{
  "num_hidden_layers": 12,
  "hidden_size": 96,
  "num_attention_heads": 3,
  "num_key_value_heads": 3,
  "head_dim": 32,
  "intermediate_size": 384,
  "vocab_size": 2151,
  "hidden_act": "geglu",
  "norm": "rmsnorm",
  "norm_place": "peri",
  "norm_eps": 1e-05,
  "positions": "rope",
  "rope_theta": 10000.0,
  "rope_fraction": 0.75,
  "qk_norm": true,
  "attn_scale": 0.177,
  "bias": "none",
  "tie_word_embeddings": true,
  "parallel_block": false,
  "extras": ["capped logits"],
  "init": "normal",
  "init_std_qkv": 0.0707,
  "init_std_o": 0.0144,
  "init_std_up": 0.0707,
  "init_std_down": 0.00722,
  "optimizer": "muon",
  "learning_rate": 0.0116,
  "lr_mult_o": 3.0,
  "beta1": 0.95,
  "lr_head": 0.0128,
  "warmup_steps": 20,
  "schedule": "wsd",
  "decay_fraction": 0.484,
  "decay_shape": "linear",
  "final_lr_fraction": 0.0,
  "batch_tokens": 16384,
  "max_seq_len": 128,
  "doc_mask": false,
  "train_tokens": 103500000,
  "max_steps": 6318,
  "dataset": "wikipedia_en"
}
Each number is 128 + 24 x the weight over its row's rms, rounded and kept within 0 to 255. Layers, rows and columns count from 0. Numbers have three digits each. The size before them is the row's rms in percent of the matrix's.

# layer 7 attention value, 96x96, rms 0.437, rows 36-95, columns 32-63
105:083136169133132120171129142105134124134127158122170128122155145120108090130165157129123129139124
092:157112094109171183149145153141104127113142125103134145129095107136141156184132122153136110162110
109:115103138117097131144101135143132164209124145145139100091091149113146162109110140131104144110123
098:055146120134155131159095131163134130121159129104155115123108090124137141159116161126135146109127
110:108139142162138147106100186121143137132145130098121089104162169089141137119151095060074168143162
115:110140133141065126131118122122145178138184115139115107155135145124111131093142106162104138112091
098:130145123125151101138158119082153106130141137126111169108145084101065150140116165108105120078108
107:153115122139124109138129135075135103169118129141192122122142124149124108095123123122118150145106
115:125136140112142166142150086103159134130121113109125128118161105099109109135136082128188144110148
118:130109158170103091104148123143122173121126145120141098065087155176145139128085127115143116144132
119:131148138132141156105090094149128162157087160116119176137110109096111092127143131137113122132115
122:095140168113134118158141154146128069092164150144132108130101117128127148122133117109176156123142
116:136155100140161113141121100099145082125153111173168150154119119122153167154146099114103140082083
101:086140128169143144103154131115149140154126144117157113173154084113133098107126138109158141137126
120:130091088102131139131157183096120147122130138088119136175149109097118165108118119130140153154092
097:133120150123101109102144115095151131128151148163102136125136065167147104123106135115134136132119
108:103112125134116143131118166175166162151139103088106150091165128083134093140120107126112123129143
100:123116107137177120123120145123144087125171108157124104155160125100159137142123093102135118135136
116:093099149159112115108166134144091118159111122115138125119118111149102077188153158160118132162109
106:143141154146089111136154126143143122124174118122126112145109178113148134128130115153100121106082
110:099114160156157153153117125125178166128090147109156149118138100087084123156131096147106141140160
107:116098126115108160099122125118118082137114107157137138075088114129108084137118126081135126141125
104:123127124142166201133128145131144139114190151112120127107110115112094117132138170160128116134104
108:139168106096084151133107133132132095132065104104123143107144127135186071135157157081106089107101
097:095094140130167186135158206122103135138150143097112125156147114087160116182172118157104119151121
107:120088131105129103096103136140103133131081126164117125098173138129161101139108094134087132166129
104:131083143139156121119137118165081100145151098105089114103066172132128125134110171128114115134170
109:100115113099114141111138162119106098106153136127167150133140131145113132179153139172170140109132
105:126101134130142138102089107118097103123130119085117153145118083122115182106114163106116126109108
101:086148088130133163145141149117144112113125071120166102079100136136113134135163108125162118141129
088:103092144154109123095118129128097143117105157142138140160121149120128148148119172111134092152143
096:196146116115125137136089119108163152173128131149112113101126145084102117151153101123141152151111
095:125121146097130111145155157103123144153118112121128118087140155154142137119134117142115163133146
091:124141132127116110153140153099103133085129132137132178120142147173113130102125161123167131089114
094:148151104121108161117082114125091113109142133179113098116090159126151166182127147123135125131178
100:166119140143092159137115107125145120144088122134166121112138146180149147106129095093121172155099
099:098130106147155125110093175145095137117146151165146142110099154147158142134104122113185116106109
113:135068085110117114118112143115167151111160111134142103119099090124125123115076119143148142078116
087:112169143122155114115111116155142094115142147129083142133124158111077184169073165132150128120126
080:109137156123109142146117198162105141137130161111143130156123130159065152131136136116152129132179
092:150135129118101136136140169148160166132121100146120114155122135153155137135137067102084136117144
094:146156157128101165178094131143094098108092128135112084127082126121100159164145178138102170143132
097:101145135140152136116132148115137145140150160102117136131150139147129131125158148127126148135140
093:156153132128130113126121167146151137149086102127102112125144153099170133148118130109146153133077
093:107150144156121137113107122197133166100129085110127140126079119125135129100139155119142146104120
104:103135154121152104116122108108138147052130114126152159105155103127130123123135112112103101101108
101:128133144154157110143155125125110102182137135162134153148135095132103128061120139138115121096123
091:117159149163140110151135108144120115156176127110153143146151101115186119092141135109132138132110
105:117129102121167130112121092141096146107101153128146154108110099131151129103186126150104112157118
100:112103130130143135138070131145177163126123115116122087142107111120087129142114127122111105140112
112:125095121133153114140162049120164116104135123148143124119159131170164091095178135133126111142098
105:111153164137136145086134131160137161103116107138101111138116140170097139143083126076135129126169
093:165155137076122145102102128137176082080128125155115109154146150156128123157122151102117152127162
106:140128101143130102126124170166086139159148129114128134140086134123132092123121134136183089097158
102:118159140133088128088131124133077135077121145108112166128123184144124102149103119133152082135130
082:099095131119063123144149116142123126128117153155165127070107149156103101121092103152119135138142
106:156094158082108140143133167131135130146125097127103105167151156122133143136127101136118140117125
088:120155105147113120087132114123149145112142115118119113122142140120101131128145099089100126131100
095:141139123113103147103122127126114147147143112120136094160155073077135107167111141082121147139122
109:109104138146135086135135127133106154182107165145133147151136157129151152117101157158098060148150
# layer 7 attention output (transposed), 96x96, rms 0.979, rows 36-95, columns 32-63
103:146177117159128187141127128101120149104105117151143125098061149131161087144132145133129147112144
097:112137092134125130106088121145122162137127134109122088157110161140105118107081140120134103123154
106:174141146156102156138151122127118088140109102147172133156126149101127094118183093160119167133123
102:139138122150126142120110109149133149143074144115156128090160126127143106104161116133086151145075
106:170175114124121105137162139138127160171128159138133157111132212119155129155115172126123120125186
107:151123139136114111140152081088113131119112089163164123124132162118180127101119077135114135134113
104:113104147103118167155139096114179136146140152123136122118157103149143081143112152143150131124115
107:113142115130125186132112094155107088164123148126115158173085091147157127136110127119125142125145
105:123109131141092093133125175126112148080100152118111110114146101144069159128144163159078119084107
119:108139102121087079130142087150148092073144099137134135100157154130120098127144149104132143115124
107:143143133094135128150124160106110119163157146102129119138142127131139141157124117113118143152104
112:097123125111130089091100117153157133125139148156135136149096176164161143130129071122149104090094
108:145156104118145107127151086144140145136081160142129109074176103153140147145144112148147159130112
096:139137175140090138095117131111107086145113106144147140114079142176153120128092161121125126112146
102:160152120137119144099140102110149104114129106091100098129102126131126131075132134146162126107177
092:139121141111164124103111096123127090119077067144136150123141122181138164121143138127126144130133
102:125143149112128118134140140085121117112117128157105129107112145131117148087167153083074179151137
101:119117099129131091163109141110117150112144119135126117154163137140115151104128144133159095125140
117:114119136151101131130103100120119105116111127095113120111114155136141103095154168090114125145080
108:108134174082167107124120134105153120111151098156152136148126149073124144139136096151143140111120
106:122127123072074132142118132128161135149137096140126138108154158143138129093121148051126162149101
102:105132137110112113141124134130104115147113152118152153151136076123116110125105118103168115144118
112:118106148164139063077102155150109151153109075133133110129130172147161104086115138180096147136137
103:129124102116131138127122108113071102107125170145145154146151073075130159128108127096135097084132
092:181156153134133140094104099112113165120126126084134148135100181142103108116127123145122126134130
098:170127146157108146133094131086163105124153136109143091141168119130108160117153119090127106103123
106:096078151122163080166169170137114119105121100109099145166095163103139128140141127117150119164081
111:111151156130140106116129119128121097110122122181109165109126149143126122116144120144114134146105
105:124085150099152116137122121125081089143115077152102146138142164115121144080124140143111129113111
098:153146123147145127146116139109127107114147124139123119114138130123102185140119060116196150158121
091:148111148132068099096158140112158140101120109066112179164135135116117128110131163119143106118121
101:120163110145152116120123123147159152153123143158139121109105125110106143149155114132136164118136
097:159128181135115140107170129133129136125119106155144167094150184148124123094093161136095115137167
091:087104086164151134136151110124113149127117128126169174123151082142135089098097112173149100115094
096:183127158130139092127123094118134125117145100121110105138125113131157127104118156095145157112190
098:124104118155094140141167151103164107150116150124085118099150135135176109155116082136125136094118
090:138124119150136130134149080119113172106143140116100161099115160142142146128096135072122116128139
102:148144065115104132148083122118124124129090110155113130105112149135106137153102084114104150109132
090:093128116144136109126156082133097113138115100145158141124164089096132131154120108134149127101125
080:088131146127106092158127141120123103115136072162130120157136170143117129134102165123128135136138
094:126136122111102149116140157126161125167118114174126108150091123139130118149176099111112120121155
089:157123132142118097173140108144082138135143118175141119153092143112113131122143093124119118086122
096:104097131166168095125113141146081173153085108119137130150166180134146130121096107129105121176139
094:139171168137132123121132136156103114113107138120102126129155162103115139143172105077115100114088
088:134127149079130102104104142138123150137079126118097094118105110153115171136140107105130092152106
103:135099110125109141080107111163126100099111144140160134134130083141140133108087126141121129146127
098:114112197115093134165157111096128119143134134124158140107176131129113118126110151139109150126107
097:107146125099109147166102134112143135166134123171125144136135081086156138126116126112150119152150
101:131132128124106125117141102113105121114139117124135174117093089129126136130136139170121085155164
088:101091126117144101129128133179143148101148129154092123083149113155077129131130115099141134086110
097:166108086115154173100146135082155152119116117171100143107127080109152154098135140133088139142150
099:110132163103110081129107148161166098135096133141126115129077162121126117148109069122099100138118
093:115149114120141146104122121129130088117115163166125096125121157102162161132165129107138099102137
093:142148103154123158091105139126104149152134144133124151139126180142131139166146138079164147133127
099:102133142127121105133122121126122110104121139109161161110104151144169103053111140066143083135128
092:129131141147108108107120141093130157160114095123122158081142178126132100153122134111132095110129
106:130164138136120102119125143137101087178155100116120140095136130134144115126139118106114112145107
093:129060127153119156120105104140152114101112107158129101125163113138119129122104102098091135114120
087:133138117122159171125111166113114145097130133171096099127152109136111143075122136125174123092152
104:143112155140131180130132137094118168148148127132135133122178180133130126096154153162125141138150
# layer 7 attention query, 96x96, rms 0.353, rows 64-95, columns 32-63
083:128170124124121145136096086093130140137140136086123121134164123148083157108130121167105139134096
080:115158121110076162106099153113147143094133129122119115095143160157103126158116137169158127127113
064:132080111140113141146132145122179134105099172114120112138130105140119116148131119103114142115160
108:106138094200160111102141070122120140126140145126154142146127116100145093129142158096134110131082
074:123166118113147152149112106110136138147130150138074104090141146150166124149163150081131153141122
086:096139107178127121131136130091109140125132148108132157125132117100166106122104138122113107128115
073:144177129054109162140118144134171146144078136143107131138109131120152105148090137147113137119165
091:118112158183143132128165108114130116114143157118162123158109124101140099126134146107122153126125
092:146127110128086127098145135114106161129108113107110100118103113142151124135087129108101100103184
080:110132107134129125177094124169135121144118113143136103114135116133131139155139097121150096120164
093:173099142072132119147099142152110170163141093148120133123169148124122143146156149159113118168130
098:125113123140118165115162149123101144116112167154137127121106128110163124088118101136094121104125
109:106154180156137125153141112143156133147136130121116118135110148099123085092165098108116115139128
122:116165157100173102147131105119126083089105100113115110129123179127142131107135108131098151167086
119:124106142140105117112142145086134162123121176137182135123109140126134141123171145117116128111149
101:065115149119150110116103115119166112143152140112106127131133122140131117127153147080129141104150
097:136113100142161122151129129180105124118129117068170116105096141133161110113117101132129125146087
084:109159101125106115145136100125127139146125146090140119078102118160106150153066123143134109142116
107:105127151142132148140145146093114139093168140106140119149144145107155135107114109164121138134105
096:129118126141127128128109133169152139129134123159097071095132063105136149138154121122092162142098
095:150072073143105147131112152126094163113143104129122094124161117120106097141104141125113120149162
108:160116126117121116121097127178123177094125104136134144128112137139106124105121115130095139142153
131:155121080155140128138119159080102134135160149152104101108143084088126118151126094103159107096127
104:150143081106099099112126134122121146138153150095165124163158144139116129137123146115129118110061
099:114163111144127138165141146173098109097150104146128139093140146136151157110174095149162146153100
116:159093114193116068154107134149094135120114118125153173097124129110081130093126091098137072103133
094:123141160115113104127062132128162108135114163131171129128114127061110149137138143125128097115109
120:098119155137136132122123157134161150141131107116179156128135165130164099139121160167133138155108
104:107074138105142136134122159104178162141150158129138146102101142154144139127117145113083115146123
096:103157185158163120134141122124129121130163165111216137109137159176145127113159130129107117113137
096:106172149119127136100094135162133184175109112115135192103127142149138127135111184136108151093112
091:132146136081143101121141131106169144150119141134130175135121167100140161121138109171136148086113
# layer 7 attention key, 96x96, rms 0.371, rows 64-95, columns 32-63
078:126127119123106158103119109158090093108118148164157121096102160100156136111130103105107124095147
107:124102122143099154118108115145118112114091112113113128142118108099082153145098167117122148171132
075:153127163128112151112121124118105156109087115124172168136125150178129133122137161148096156137107
086:151136139155128145132123120115158144141132150151129133098150192144174103112139091099084120134147
083:116132123149167112120110117187165097157121122155182145167132181171149113134113146163121137115122
079:109135128129153146133138158124109152134158137122120099140190140128165143140145073122100113118138
096:107095171132040151114122119158122171131112094114172130128146167154135132148119156133108117169133
071:143121162153124148139124118121149125116107156097144094124141195119133117100138080096093105112145
084:173155083116141162138119148102112136118119115095102134122127112135132147089119149146124132151143
094:148126169070099107128112127164139125106132134143122134146163129118114101153095140104154128113129
092:132123148158130131150157143115119136157119092170149132094155137121195101110111116166155121137085
103:132064128122096180102150138142102127147139126118145088174186155105121067109124107146126151123099
104:096117085154157100117163102139124108137110154105107144123136100087132067119112142149126140113144
107:085103132071125098142151112139148133118123087138117124125101159119160126136144142124114152187128
099:136118119146112112085087114139158151146149135093133108147115137090130116116138138158154090107128
088:129153153127124131101135094095129130171101168120135119109118093135157155139122154087148155131093
114:117083148131136090122140117123189128117106112092155146101175134111127090110157109155131126155148
098:137117084123127143093127136132196124113134128104142121133098132118086140103117082094146102092101
107:178128144158094126123211112129128118159120132142174141108169117160154098120139145105073143094126
106:121106134120120124143078133101098116107105093136134101141175143148104145140146150084130131141095
112:139139079119179164098135122136083148143151093158149144133124139103114139139140162148068176133121
092:147166171091120120145084124145161095151116118132111088139132100133103146118094102126132145149092
128:124132077149137129148137186161103131110107139108128058154140093156099129177105136110120119089124
115:108087076113128141146183123122121141150115134113104136157102114142178112117111097111148087109090
100:118076157129139121175129126212163105154122109151123137146162166151128190088110144155092111103123
098:164092089152111111120128074106131157089079118123172148105152114103122126141065081125110124130132
100:108137118082158134127158150097142167144125134138125140164144132146146107093110125128128154147120
116:166113130137090146138118102139152132168093110135125102095149143126098113129143132156151175180132
105:128141152094129146108122126120144095124108144090168137130139126158092128138115156097125132172118
122:074164140167130132157142123143143139148139136121144116123182114133156130098095130114157132119121
097:136159122124131136126125100145149124152159127105152124123120109108157076104129152133117153152150
103:136084126115103152111123147128090124112123140170121139154122122110130115125140127148136142112107
# layer 7 MLP gate, 384x96, rms 0.402, rows 0-2, columns 32-63
105:090131112146105150128123162159112085134123123113136130129137134118138127129091134138105096103131
090:127135184124147149154106134125141136151094120149126159144181158098071118111109126144132125129148
102:104142145140112136147120104102136133120144100133102122133121141110121152122127099134113088139120
# layer 7 MLP up, 384x96, rms 0.425, rows 0-2, columns 32-63
104:095127150148151125129117076137084119123148136129128137110143134136131142087168123097115159113124
087:122146143117135138091151118144149114164161115113114128128084168070141146093129119091172137161091
101:145125155116126083113177104141150168123106117115135127118104111136134123158088137121174129129113
# layer 7 MLP down (transposed), 384x96, rms 0.0991, rows 0-1, columns 32-63
104:134139081123154097118076176100130130123125118120123172117102117146142106123107129155147075131130
090:131104131162151144134097130182107126067132111121141122133124126141123132141116124109123168130111